From a checkpoint of a small transformer trained on Wikipedia.
Architecture: RMSNorm before each block, rotary positions, biases on query, key and value, tied embeddings.
Each number is 128 + 24 x the weight over its row's rms, rounded and kept within 0 to 255. Layers, rows and columns count from 0. Numbers have three digits each. The size before them is the row's rms in percent of the matrix's.

# layer 2 attention query, 256x256, rms 0.161, rows 35-63,99-127, columns 128-191
099:145132139109164149143127153153138120141136139121110156121179128144155158110160117123116075118145094100109093136145102142114152121092109111124120113100145140144137108174090129136133103111148119
092:105155131127135152152169114130124124120107108124093167138124135136109112124107159107138111108131114126079159143146136098124081130108130128162087119148112110125125137111131128127128173151106145
095:119126123139129133166169130133104151115139095141132115120184107098110146175115151129104205120116112110152149133167130091138079118103105154152123110137117140144154082166095124127119094112145133
100:131166131107124122155128146180176168180137082128119138113144127143099152130094100126143136111103108116129107164134080136142110147165143098156120126133155149101094105177079117164133128171096121
085:089141112148147134119066115161072128110127131142117122144103161127064138140143107130181123100131105144147120115157121122110168107145131111143130152131119111111123121129163117116127112139132114
088:133145153113159138108097105135108117157099094095125100106136140160086110146132124133130158133138155169133099127110147166088130163150112167114130075120085144121138121151184099117157094117160153
107:092132128137161067119128075151128154140083126109147167101152140122146112144114160127161113103128152103104152140136118149136141079102099102137097131127101141105109116168112113104107107114134147
093:149139084202137111113071141159073086132085128146139114120122074140126122134108154138116126080141162101143154092133095139135094084111145113101116109128144153119144098103131132083158148167163140
095:149131106162144096124142125114145102115144123084192106097167094134094129121143132118119134098132147103147115127118140153133111132140121122137122158156162148113133175089091128151120148128123159
094:106174134114155156194120162139133102102123135147181130153091114105156105136144115132119113172171153147155176142127132154155128108133125176110094100136133147105144135124139111130125136103177106
093:134098127103129102111104070137165144118136137172124125093121146144131115146095128130122159119176092128090106158135134086107160126131101126131124105129131132100117154134110087108160146130116147
095:132121166149119094127158098173141172123121170098136142113086174144121140177109073092131162126146142134101125117127088141113158119124107132152130152119139124159160127111104131166173124135120131
093:113122129116154098127186123142191117138144136107105132110150120151130158133150128126177113093109114096148109123117132169112093167148082126129127157100160111130124098140164125162122149090095107
098:119142156176166130121117125142100134160102125126111144142162150128137077158123113143155138177112123134148190118118126160073110155102153104121142171137127133121134134108136126111153126100133122
100:154162127156136138109101118115091128116119145147133125137136134128115108145101144116115143115130098121136136129087119129116125134138101139124121113126121178135171116088095116163094133132131154
102:126113107117118106147108155173142144102124152119160145117087106060104145135148124130124117146095101170110125090075097120116127135120106122128118111157141130139150126064151146112117167115142145
108:150126117123149123091108121140139125165120135164124109143150112132163164118130127122112118090154134113177118122170081146146135161130093092073123137112137085056157144125137146188103144115132139
107:126141142118160129153089133145132105107103128127135128129131160136133144127124137131080155124104123141145126116120133104111104140113143103119140120154157156112104117145166127064121138110130101
091:157116074124155149166107142131134103128095092113106103127095153103103108170148121152122112134124123114128148118129159174095146122134146170129129141109105151093145132145154124061103106109118135
109:100128124138110098146094149154152090152146096124097130128098141139152127139120089142153142172097140122117108156169163134151161143080142147107090127131107129132115084208123165065107110131131132
098:129107140135103112154125147155151100113159078114107146100093088099095152157179070128116168132124186128160159112135133167171125117123104111118157072097108137135107112139132117097089157114155126
095:124122092145145128142083135122138152151132172123149183124109144087077128091122156114129113161092150146117125101080161079106122150154084146132158110131137130163139128140092134109139113144145160
093:162108114145128143140143158119185134085138142128150125109130103087166081157122109105088131140124135136091110127114109165136140126060131132108117122117166135173184117125111106162077100107094093
101:112127145116123145135124136078127099159146156095147154117163128115139139121112159101103122118067115110117070148136113151148211136121125102120141128133105154117119121137170142134097128120129147
085:105159133141089140093144069187131112159097142115118174099154112118108124136129171098137170113109115156116152120117113129128156114121105087117145152083123102119094140115120178166115139131147152
092:110137149140115121093122154117132140127087100170115117103135110124129146121139096117181137144117147118152095128158136168132150114148113100128162112121112079180127129150124114132129114145084118
092:134097134134104097108097100116137134117109144136099146094150122118145124147141107150104139166138109137104154156123122124131162133160097174135156154135128124151073113164141118130156146179115138
101:137112099095160092105095142144123117114123122121129134101153129117103128106140064149156133118136084120135163124152121092102114138120150084146153171126135162153135102100117076151133069122100088
098:112090091149129156117138138135168146088123150113081162133133147111117150143119148132122156153112200103106116123123144149127150101131129127135108157136111173155104181134152142127123106111130107
107:157163106130123128177134114134107105137173147169094081102164138124124139110123088152105156121188126143154169149114134099094093124094124087119159119118156110106116139104120095163162127114104111
109:152125120139132147158130141127090131106139115094120188107183123120085125123158110100134134111073096179160113122146082145135125104083148119096109133102113160100109144127121120134132184100134143
109:144139109099098142081162082141166163161110126138122137121111122145139123096090158142109158129135137112124084145158127138117180129108105109125148141163133143108099090139106161139112095167095103
104:149147127118163142101173104161088143133101159182098131132108125136131136192107126136088098164117150108125111138144171208084115127133129156087131132132167121122142136111110132119159110145150122
110:081112121138098135133148148118163098137122112132129094118104136153172175112129118135141141134101093152099106149133159129143140140147113116165124095186131101143107130140145132114139141145095089
107:156130086144132104175100109109106165146137129125135116130125137121113075163146120101060109108137158149118090141105147169164154148112144136156098151139107171134120122159097089119148140107109125
107:085101103134116096126134062164132148150128143116147156108108164102129104163080145134120095119099139107087177165165111112113158130142108120163098107125132163136138101159141116147122104125108154
107:148129131146103103124111137149114114100141144181126087158085101130137086147114117141119124104130113151172159098129131116097108126128125119139105129125118127110114134112130115174156101111114086
109:135136124141128110139136148090133089101145129123147061125150085139130160126129145114120091124116146106163119138133143149124101133148103150094120133123100094181132108127086122125122157158160109
106:109122119100099134116161184154171077113159110147150151154119118122157127162117057078162139145117132133132109133140140165137139151120142143148142117105138109118094159117171146176125116117124091
113:121104165140122128110085091115107116157114151180156116149099162109147114131101097132064159127128131141124095134146112134098135101116211153109140118149134115120125161161115153145124118093138131
106:058163140133080132137145111149138169161134138178097172115105122110149119130112142140087157107170091112185095172135112107149157124157110152168133110117136112149137131117172127128138121107133141
103:125171128129096156123124117156135156113184097142154095102183146095095093083147166107131146125134112117131102150119130110105158130163113145151173112141097143191105177126159114143104119099144111
104:101164127074133150157122115137125129123139110125142143144119161120120114154146123147144097148134163137128103088117124143114107126117149086124133160126181140130136116161168135116115101101153129
100:090162137134133085098139134103111157160136128105130146104152149111146165140118188148145155156115114109129146119147109145124171112091077108143109136132131159178094142074114162101136150114133144
099:163098125121156101134127105155127130102105137111140127138107142116084149129142122133103125105162118149140092121111136144112158161176114144129136124171128103162139165122077147161163163107137114
093:095145092124101098107176127116125129089109108187097139162121159131158141103171129113078118126116113152173142130135107150072109107104166121147137139131156116113134129131151141147154121136126152
100:194133110177127195151104140088070074123128097143117137146164116118091152136156129117109148162098142159101157102122149131135110113084137144149157123184096127114122079166146162088118136089148114
099:129107121100131143171143107123108114093094140154088128150136139091138120119130113146131145150143134152099104166180078121126160125123169107135125148134113124128142160139101153098107113096140175
103:152137121132115110124079137145125173128099122117100110143123103124168147159174160172100100122067119130146125132075179093122100115126169147091194129122132131142124092144158199126116114134106132
111:147098135117156139108117126096130144140141093117108137104118133102104140154161081107132150118168089143157141107097110111157139141172160105126094098115150102168115161084110119114117129146115128
111:138194118151123123134122184152093110127132110124134158083095136141113073134127144120141150162151149161152147178131088167158122130101137131084108126164143137179130128152109129110140165127091138
098:117110073144131134116185152133093167141150099161123101105175127114136101139154145150099120123114122100128148132117174087111141138129117099129098134144101119095107112137105100134132145105111162
103:124129131116105156145112144111140117146135140114173173121107162166153150133088146122119090104132143107120130157136112145095133090140101090158136122117105132159119123134160128078125142141144127
112:098109119106181130119109115146083164149106166128115165130097144118181131123142122119138113162136150107103118090098127086166117129119096150162148141129109138052159103148147184116109126151102139
103:109148116109118100193160114154091136146113136137116127142106136148148149107141105084140124106103148112190107165187067102155139132140105130105114138142131100140142124153132088131132163165176121
110:151120126146072121129152080124135140114140134153169127084154141129116097192144141155130135154137144132104169130105132113132106113112091184131152148159122145095108117153107113141122115128136144
105:138121093122124152117162141106113171111135102087100125137070113137099177126095128119148140098133128131114101137125151141124130124080128144120123161153127131195094122130138133132118119122110139
102:143130137128156135085139164117113180143138133135097168125143152139100146150100128131145160134093146143151112148102140130082168142120156120147122154146135108081136147146115139147097139129072118
# layer 2 attention key, 128x256, rms 0.16, rows 35-63, columns 128-191
103:107115114100134126124127106143160111116115133124102088103154129109120149113109139126129141056147147114163118099122099086162097147172157161133160090128127122124191174118119144153110127130080079
102:085104101136110141110163136135153121126115096132080129127087120146139124153127127116173103174130108121088150124147106150115162112125075116120172090147187118126150103141116118129116144175142108
096:141156130132089125128118103156140158124116160128108138152135138134137125119156145162143110095121113131100133126143149146112143142104132099138167095135081166081115129155156155174140152106119114
102:111128146137116184148098158104132100102130107144164133144083140151124154127158115164121102132109171147127157100118139149173103161099175136136159138146127132120080123129145159093123140116145128
096:111139131113130138154145162113122158180096135108117113121162138146096141108117127098133136152115127114174079106161130168145158149123150132144096109128154111108091134149139130111132116155174139
097:149129144139096152107178104114106132120104110115107160147123111141116124105122139119144137151121132145166171104147128110150098109154101129123109127111073074115156104142120123117145129122150130
104:124090142077147150102124119092146152132165150115157108111148111137153115162149132127094169148151133130154087110136118140109120098145125124151142128152123079114155113134154158145152129110113126
099:098138140093184154119199129130123145122087130127129137148113133118137152162132153139181124163110065153095103120157146131112133103142099157170103134121088091128130121145126160108120123116085113
098:154090124156116126106152153117146138147120139118101155092108138109111109104126097147134156161110121151098132132073112125137138129099174143155133119101111130173103131126125140093129171106163127
102:167173108137113151120196125130161146164186118127102123121129113133140117126139148121132130147090101129088162122077113135149148102114148153097112132106158156095157120142170109134151134148118145
105:130130082125128120111130079158103178121118126147132163149109141114161106050136106126170132119132106132143095100136123135094088152090126133156078145156093147126141099090113123124119101109139098
101:142125119108148168116135132137100149117118128134164082106165126101111165096133123104137094144128143087108129067114134126155136120102133103151128110152130130092129123130122132166135134119123094
097:048125125133112086101141129109122119117110117102133118092098127132105148136131136129152131133093168114101152165142150105153165123109137121127103164121100122085169166109105100075129115102197120
101:129126133106171114094137084091057148135162137161132135120111161131079113129097112117138145102137150119090100168140111142156126133105124112126105094171105095163172143085107130133112117149151100
098:120100060127136123076133093100114140123133179183123164134089115109161087137098130108102104145169129133134117137150126116137143122146132158110135142124128083135107152106136133140155112124132138
097:139144114096138119113153104136083111117098176100143130143123078143154156137106116147148149110172111092074109146153140135142149113127146120175120148118119100084129127127119111131117131124157143
095:131134083132163109100123128132158144108113129133096120137102147110104132159150132160090107139111097122165129107109127144117129151130165115151122129066102128126108120113102106137149133103130074
103:092117088136093126069097133155220139113114115140117106126120148137099098120139139177150135121154106120137098128182168108135135120104126134113106156111149126169131167147102172132115106160096147
092:070158117169110129100129122117082103124164155148177104127148113112139129133108136143149124137086140117103140100121110119132110119140145077094141127146123133157086080137117105152132107173144139
102:139161114094122115161140106169122094126147111135144148100144170134107100117105135089160136080132143158127147123189078150133133153129150080166108122119159105113102113130106134128115117114114158
102:102137117128130079112136139114149086135108135097122113117146097130118141152134145123147117140126118147134131117108136151125118081135104131146113147133104152177159073122121095092118114126102118
100:149147106171139092172094119142153104121092099151112106153098131096122125107124137121116133173092105104133075127141123149135110087099113133120148113165125093086138124129104154146139146134132127
097:097128166146110083114124074126136120079139109115144118122109080130154163115120148077140126107087106142121153130159113132104123162146081114118117090117139117107085167162102144138107105140111078
099:116113152116130135091117167149133127125107177143118100110113111110138113123123123111119117136130098181126155137117122148135145127069121100142133149134156138125134131130028162112122097103097110
098:167102156166180152106155103107155149135145164107144130130125096137099140134117128144094095079131100131131144140154111135152097148124138115127117131162126153160121131113095098119143133133155124
098:136111120120097118135113115119115088148116102072130142126160098091130104129174157087115138095120104121142124123078079154094140107112098123118110123093106141138111130151161119124097120114166118
102:213168124142130103141082126130101122124122147149120098129147099119140151136143134123100117109106191142197125154102104130162141144114123115111146130095143095139095163101119112159166102165101123
100:147146119146175099140143163129129131121118160150110108085155162143124179096129118145134123105145105133095112053136116114145157133130173150122125144115140123098158119143177195129126131096122169
098:090143143074112136118101152114147134110110116156081143151113085141139122128144119091157137108130103134109109134141160188141117107158149165073140104134139143137129156121144153187170112076155142
# layer 2 attention value, 128x256, rms 0.128, rows 0-4, columns 128-191
104:129188157148084083152154145052101071126103146145150112119120117106076107126114164134139159127089131161142112108130125122120134124148111139130111116167102124117122156118120155117113120127159119
098:151162129130139120146086132130083115069141128135132111118096131121151122146098136108106138130122132178125128126132132106154112076133149079139144105146072158113161125139110109156143136129120121
104:140120114139117166143101163121092160125164107150155189171113157144092141109089132131127099107129158091146174136136115070131125131095092142140151115135121148146102105131084112136095130129201157
099:118142136112138099109131120060128081186160115120125115121090142194093118123118164099181109120127136153139172184160106168106108146116122124128153116134120089143082122095160143098095113118099112
100:115127157107125122134129146106138118102150134120156121145126124129137113124135158147124109138111158143123131095107101121118110131135125139148155116159132070140104140097156114145171076186153111
# layer 2 attention output (transposed), 256x256, rms 0.143, rows 0-3,64-67, columns 128-191
102:103120109158083133120158101142132156136100140131167110132140135138098140124094163141093126122145159108121167110125136120162119107140125166154106150150096158095127107109143123085145128099165156
092:111111139136111175108114130136132127115156096129121100090113137140142139124096139128149153136124123130112098130147155151127128135121142131156111152134100112097109116115140089099117157148125120
110:140068103137155117110159134161122127123133132141105105118118157113151134101116123108157170136111166126089135124121134147128115131159129096136121168113127096174079141121113129107077158138169158
097:124124155132103152140062108128132164152135145130139131110148137100131142117130164133082122152093077159150137120127113101075110135201111122168153154113096125105140100118122127117144171095107154
095:161134159113124134153153141129131081114158112111128136158090109140110114123136116088111145141122089115115105123116114086084083129105112110091105119113123164120099142138132160149113150120105130
104:107125133196122098105143111140115122135136156114151097167160094086188116141108111098094167096132122150137099141106130139124132129118125100124143140084129171153106153146127129142134141093143102
096:085167150212117103140139106088165148127105133166138164082108128142101136107158131122146106130160138126136151127161135104110118117094105171107110080141155164080135117116159132136130106100101151
107:125123123098116116132139159136124067132123109123129130127081111132153119108114092124181128135152129131141127135163136178144142105058148165132137132163136131175133135150104162105111092123165147